From a checkpoint of a small transformer trained on Wikipedia.
Architecture: rotary positions, local attention windows.
Training: a variant of Muon for these matrices, 709M tokens.
Each number is 50 + 12 x the weight over its row's rms, rounded and kept within 0 to 99. Layers, rows and columns count from 0. The size before them is the row's rms in percent of the matrix's.

# layer 14 MLP down (transposed), 896x224, rms 0.338, rows 60-74, columns 0-111
096:47 31 34 33 42 41 59 49 53 31 47 54 47 58 45 34 49 56 52 29 57 49 65 40 66 43 46 49 39 32 52 57 37 52 42 62 62 59 48 46 73 36 52 60 51 40 49 39 46 23 45 39 53 44 59 59 30 75 46 76 24 39 36 46 52 53 34 65 64 47 61 51 74 35 65 37 10 41 44 35 40 57 70 27 51 55 46 41 49 58 53 46 50 49 69 50 47 42 70 60 73 41 57 57 62 41 69 66 47 47 44 48
108:49 31 54 57 63 50 56 54 49 64 63 51 34 51 52 58 47 41 43 49 55 52 49 62 71 72 51 56 72 56 38 44 44 55 50 52 52 80 54 46 38 54 47 45 48 55 35 53 43 61 41 39 50 49 33 59 46 56 67 44 48 56 43 32 36 72 41 66 41 80 39 52 33 49 54 37 45 67 58 46 49 56 33 66 40 50 55 42 37 43 44 45 47 58 50 54 81 48 41 28 56 49 67 42 64 31 59 52 27 36 33 49
111:43 57 78 59 71 38 41 33 57 47 47 43 54 36 34 38 50 61 47 57 63 72 75 15 57 37 72 45 68 32 41 58 48 66 43 38 42 29 35 56 41 47 63 48 52 54 66 30 46 52 42 47 37 59 57 57 34 70 41 33 49 50 57 26 58 50 65 67 46 54 71 40 59 40 44 55 30 54 65 41 43 71 74 67 49 64 44 68 44 39 50 39 50 32 62 56 51 49 50 76 78 31 76 61 46 53 58 43 51 43 47 61
098:34 60 65 48 34 55 48 30 57 46 37 53 48 59 56 47 39 59 49 40 63 40 52 35 65 55 39 62 43 40 43 52 59 41 62 51 44 46 50 21 50 56 42 55 44 64 40 41 57 45 45 49 55 49 65 46 44 32 53 67 55 41 68 54 55 58 49 55 54 67 59 71 67 70 65 58 32 35 47 50 49 38 61 65 49 70 39 56 45 64 49 36 44 26 37 64 54 66 61 25 42 52 69 65 46 37 57 76 48 45 48 47
113:48 27 49 62 49 63 68 60 31 51 60 44 56 48 47 27 56 57 47 47 27 44 57 60 47 53 47 40 73 62 31 55 37 65 32 35 45 70 50 58 67 48 64 45 55 55 49 48 54 29 21 43 46 64 31 44 42 52 39 50 24 51 52 39 61 53 45 42 45 55 36 65 55 45 64 56 45 71 60 55 52 66 33 36 32 61 42 45 47 50 55 47 39 54 70 40 50 70 46 77 29 47 62 70 44 70 43 69 51 72 62 33
121:59 68 78 61 45 46 51 66 49 32 77 56 50 55 47 64 55 38 53 45 46 43 62 47 67 63 60 31 33 48 51 38 34 44 52 54 60 24 52 22 44 39 49 61 58 63 70 63 45 33 48 43 24 55 49 52 62 63 71 32 48 60 81 70 74 51 47 45 55 57 32 55 70 57 61 62 37 42 39 65 39 71 43 53 27 43 65 50 55 52 51 63 64 44 62 27 74 46 52 47 52 47 39 33 66 66 57 86 44 40 58 45
089:70 45 40 52 75 49 34 55 71 40 45 54 41 48 62 61 66 24 64 49 75 53 50 43 42 54 62 68 63 66 63 45 56 38 53 56 40 32 59 50 54 59 54 52 56 65 43 65 51 36 50 58 61 45 58 63 52 47 27 55 72 56 33 32 62 68 35 48 33 53 53 46 60 39 81 33 46 39 41 52 56 56 50 44 31 48 38 52 39 52 54 54 68 45 57 43 60 63 59 55 51 52 60 53 58 62 67 38 60 52 59 54
098:32 39 47 55 83 91 72 44 52 55 65 25 49 74 52 62 51 40 47 49 47 54 52 41 58 24 52 28 38 53 41 41 43 55 39 43 73 48 48 49 45 79 30 49 51 63 66 44 47 31 40 55 46 52 54 45 45 40 72 53 47 44 72 61 57 68 43 59 52 54 46 52 40 67 63 50 46 51 37 53 40 58 66 46 27 48 34 75 58 63 31 42 93 57 31 37 36 53 54 47 46 70 40 57 38 58 39 52 48 32 52 41
099:52 53 63 46 47 51 58 43 57 20 60 46 77 41 31 66 30 39 56 47 66 70 62 57 49 45 51 53 53 43 42 59 41 38 45 59 47 51 54 67 50 44 30 34 51 64 40 60 55 69 70 46 64 65 43 60 42 71 50 36 36 47 59 71 44 59 53 70 43 47 44 62 64 42 40 43 41 46 46 64 41 65 40 51 32 51 29 44 53 65 60 50 51 44 54 40 48 35 45 53 47 48 50 46 56 30 56 33 54 49 66 40
098:45 51 59 55 46 43 41 44 67 46 61 29 55 48 41 62 53 66 44 70 31 59 65 35 40 54 64 61 48 40 42 74 55 53 55 20 56 44 25 50 56 60 56 37 22 49 35 72 42 58 64 59 60 39 55 21 68 75 62 54 55 31 65 55 47 30 68 47 69 45 52 65 50 59 54 50 36 71 67 33 42 54 54 56 69 17 51 42 72 50 56 47 46 50 34 43 36 47 51 51 39 26 65 48 45 36 47 63 57 53 60 38
096:27 55 55 26 57 45 52 66 68 46 44 39 33 54 58 38 49 55 52 24 36 42 57 60 39 53 53 62 58 31 67 52 48 50 57 48 37 51 39 38 39 56 77 45 53 44 55 29 44 37 57 32 38 46 44 62 56 37 42 50 60 54 66 50 62 46 49 42 87 61 42 51 43 38 22 52 45 64 40 45 58 60 61 61 58 47 51 44 42 35 60 57 61 73 57 36 40 55 74 40 59 57 56 44 58 49 50 57 61 48 67 56
103:46 40 59 54 41 24 45 46 37 68 41 46 36 56 76 44 43 47 33 31 62 51 29 54 49 73 54 54 66 40 54 30 59 41 43 20 53 38 56 62 72 37 56 39 52 59 41 50 58 52 33 59 62 69 40 59 41 27 52 61 48 48 60 48 56 53 45 47 51 52 57 47 42 36 43 37 55 67 67 54 76 66 50 43 49 39 62 71 46 43 64 53 61 47 49 61 46 60 62 70 54 52 58 48 15 60 34 53 61 22 49 46
105:33 44 56 37 60 32 63 45 45 58 46 53 51 73 43 69 17 46 50 41 58 41 69 54 33 54 50 56 51 42 37 38 70 36 59 52 17 56 73 41 55 60 44 59 41 42 45 37 49 36 66 69 58 45 21 73 46 50 79 56 55 69 56 55 70 49 69 49 51 25 46 59 34 46 61 47 50 51 60 58 61 49 34 59 44 48 50 30 47 46 57 35 52 57 50 47 66 37 68 47 63 52 48 40 42 49 40 42 53 52 57 27
103:45 27 47 52 62 57 48 64 21 45 51 46 74 56 54 51 76 29 28 59 42 54 41 51 51 63 51 43 57 36 20 65 55 57 59 36 55 55 36 58 53 55 48 56 44 60 46 26 39 47 54 50 61 53 49 76 70 41 32 62 37 45 53 50 44 59 53 62 50 24 68 49 58 63 58 62 31 52 48 55 21 58 50 76 46 33 47 38 31 50 51 58 50 39 45 44 75 34 27 34 42 39 54 42 29 50 46 49 73 32 34 56
124:70 49 63 55 35 53 58 65 55 43 77 49 45 37 26 52 54 65 29 52 57 42 64 48 43 57 70 58 48 63 59 55 62 44 55 40 41 39 41 40 28 49 71 49 36 73 36 48 41 50 40 47 40 41 52 72 37 56 52 72 70 58 39 64 44 52 64 47 33 70 45 47 60 45 41 34 23 48 40 49 54 36 48 58 59 46 49 51 56 51 52 51 47 34 50 64 58 59 59 23 48 57 36 43 41 44 46 47 29 58 40 48
# layer 14 MLP up, 896x224, rms 0.169, rows 61-74, columns 0-111
102:51 59 49 58 51 65 45 42 54 52 43 68 63 60 29 44 31 57 43 27 43 36 37 27 47 41 42 40 27 54 52 66 59 52 67 57 74 38 49 33 44 49 56 45 46 73 51 61 47 42 40 51 52 41 51 53 69 33 32 46 56 23 57 47 44 52 52 55 70 52 59 79 53 50 57 40 33 35 51 43 54 39 40 61 62 45 40 46 30 47 28 65 57 30 37 44 67 56 66 48 51 48 32 57 49 64 38 58 60 60 42 52
103:61 75 35 20 41 35 38 38 41 42 55 60 52 50 74 51 47 43 47 44 27 35 54 42 70 47 47 52 29 39 49 35 57 45 56 49 54 44 47 44 65 49 35 42 25 47 47 64 44 60 61 64 64 30 52 35 66 51 50 47 65 40 65 49 54 39 53 47 61 65 41 36 46 30 62 67 50 41 76 46 39 48 39 55 54 34 47 44 50 37 52 58 47 32 49 46 34 42 50 58 63 69 57 53 55 50 31 51 37 53 36 57
104:58 49 53 60 44 50 46 59 56 48 74 62 62 62 24 52 58 65 61 52 47 75 53 58 59 42 51 65 34 47 55 41 63 50 71 55 52 23 55 61 57 58 56 54 49 56 72 26 40 49 69 50 50 51 52 70 36 52 60 57 37 39 53 69 47 28 53 65 23 60 19 33 31 49 41 48 50 54 63 56 71 45 39 35 62 54 30 44 49 53 24 46 22 45 67 61 42 61 34 76 57 44 48 38 56 46 18 40 65 58 37 59
129:56 60 52 65 45 57 56 47 41 33 50 67 49 55 46 43 53 54 42 67 54 46 71 42 49 41 52 29 45 42 52 50 65 68 66 35 46 32 70 34 49 60 36 63 22 32 80 52 43 40 43 58 40 50 22 64 45 34 60 37 48 69 35 62 25 32 53 58 67 37 53 55 59 51 40 43 76 40 60 62 70 62 70 54 81 64 56 50 37 41 51 55 28 55 60 51 36 61 59 54 70 38 68 43 41 72 60 32 57 48 62 56
112:38 44 72 51 57 36 34 47 71 17 60 61 72 53 51 38 47 51 70 43 34 38 58 61 60 65 60 52 41 49 62 42 48 45 49 65 27 45 45 15 51 41 45 39 67 34 55 39 67 52 52 62 52 56 52 38 71 57 35 46 62 50 41 21 79 50 53 37 37 43 39 49 51 47 55 44 46 50 36 55 54 53 63 37 62 47 42 68 53 56 54 21 71 41 41 47 38 53 51 37 40 55 46 40 34 55 54 62 43 46 74 56
089:30 34 39 33 49 43 52 61 25 48 27 78 46 35 51 41 55 66 40 59 31 35 44 58 28 54 54 52 41 57 56 54 39 59 64 45 61 72 38 48 37 28 41 58 54 30 57 42 51 57 53 38 53 60 65 59 59 52 32 58 44 67 42 59 65 40 32 51 57 47 61 47 59 50 31 81 29 46 60 33 29 31 39 47 42 52 57 45 64 42 30 53 29 41 67 25 61 45 42 49 59 40 36 43 60 67 69 56 44 44 54 52
097:41 39 33 60 36 45 64 46 47 48 29 45 53 47 56 40 56 57 51 33 56 61 35 79 63 63 53 40 48 50 52 73 66 56 76 72 39 48 62 30 50 45 45 42 51 53 55 47 56 71 93 66 59 58 54 53 44 49 42 49 42 65 63 34 42 39 54 44 33 39 64 42 37 61 62 57 60 60 53 39 58 41 38 63 55 45 54 58 68 49 51 46 34 39 56 51 63 56 44 27 40 63 65 56 60 31 57 43 35 64 46 48
099:57 47 25 51 40 54 60 54 68 54 37 59 48 50 68 67 62 73 68 47 54 41 51 76 31 44 56 47 56 44 52 52 50 51 70 58 37 53 37 24 34 64 52 78 49 34 57 56 42 76 70 43 47 58 72 40 25 27 48 58 65 68 30 57 45 44 31 25 50 72 32 58 48 35 46 41 75 23 60 48 49 59 64 54 45 42 43 45 60 48 46 46 54 48 52 58 63 47 61 56 52 43 34 58 58 60 58 58 39 45 36 56
106:36 33 35 56 39 66 55 44 62 25 56 42 52 29 55 38 44 52 53 31 64 28 39 40 51 29 47 29 25 59 47 43 41 49 39 84 54 57 49 63 41 45 55 57 51 46 71 39 74 31 43 34 40 33 73 50 37 34 49 61 34 45 69 59 57 45 58 50 65 53 58 52 62 57 51 57 62 54 48 51 46 48 42 60 41 68 54 57 45 61 24 34 45 80 36 23 47 57 56 54 56 70 50 55 40 32 65 58 60 35 42 37
095:43 32 64 57 46 61 41 71 46 34 30 73 51 37 72 54 65 41 33 51 55 51 51 45 49 52 46 44 49 68 51 58 55 29 35 77 69 50 42 51 54 65 79 55 42 41 42 58 37 43 27 57 72 53 56 46 39 43 42 40 57 67 33 59 43 44 59 64 36 38 42 55 45 92 45 57 58 73 32 52 41 53 39 51 38 57 54 54 45 69 49 59 36 59 45 45 44 52 43 33 54 55 55 23 52 44 36 52 49 75 37 70
109:57 34 32 55 30 42 41 59 64 38 50 56 51 46 48 58 57 44 38 46 46 19 56 48 47 49 52 65 30 42 27 36 35 62 53 47 37 57 39 60 45 64 45 49 38 49 41 56 49 75 24 60 46 69 64 79 72 39 60 55 68 21 54 62 69 51 56 63 51 53 74 62 43 51 48 46 45 54 49 66 46 50 59 49 58 72 85 49 48 36 53 43 35 46 45 44 54 69 71 54 39 63 72 16 40 43 48 56 69 49 56 33
113:68 71 47 37 36 57 27 71 32 52 37 43 71 60 58 45 32 36 71 71 46 79 59 59 68 41 48 30 42 65 47 26 43 58 41 60 58 32 61 57 55 71 45 59 50 50 48 37 62 51 42 34 47 63 33 47 52 48 72 38 54 44 50 49 32 68 51 51 60 42 64 56 45 65 68 59 49 24 57 48 58 43 40 46 53 54 39 37 52 56 48 47 54 55 54 56 55 63 33 58 47 32 56 39 45 71 62 54 41 34 44 54
101:40 55 36 58 69 27 73 20 40 50 55 76 53 49 44 57 54 68 50 48 42 75 37 48 53 52 66 53 70 39 52 49 62 54 46 68 56 60 54 53 57 55 37 58 55 49 43 58 28 38 61 51 52 52 31 57 89 49 67 34 31 47 43 51 38 51 39 59 48 36 58 41 44 48 42 44 61 23 56 41 55 50 76 54 68 40 57 44 46 43 38 58 45 43 45 31 56 55 41 20 66 70 64 45 56 79 32 53 45 41 70 46
104:43 54 41 42 58 57 39 49 48 64 59 66 67 43 52 45 23 58 56 58 61 53 49 61 58 48 67 61 49 45 51 50 68 62 37 45 44 36 65 47 49 48 28 50 61 55 59 56 52 26 36 39 59 49 32 42 52 32 36 28 58 33 34 48 39 52 54 61 55 56 58 34 38 60 64 53 64 45 69 67 37 44 56 44 38 63 24 49 58 46 32 53 37 57 36 44 41 27 58 72 54 56 55 23 63 50 51 32 39 44 48 34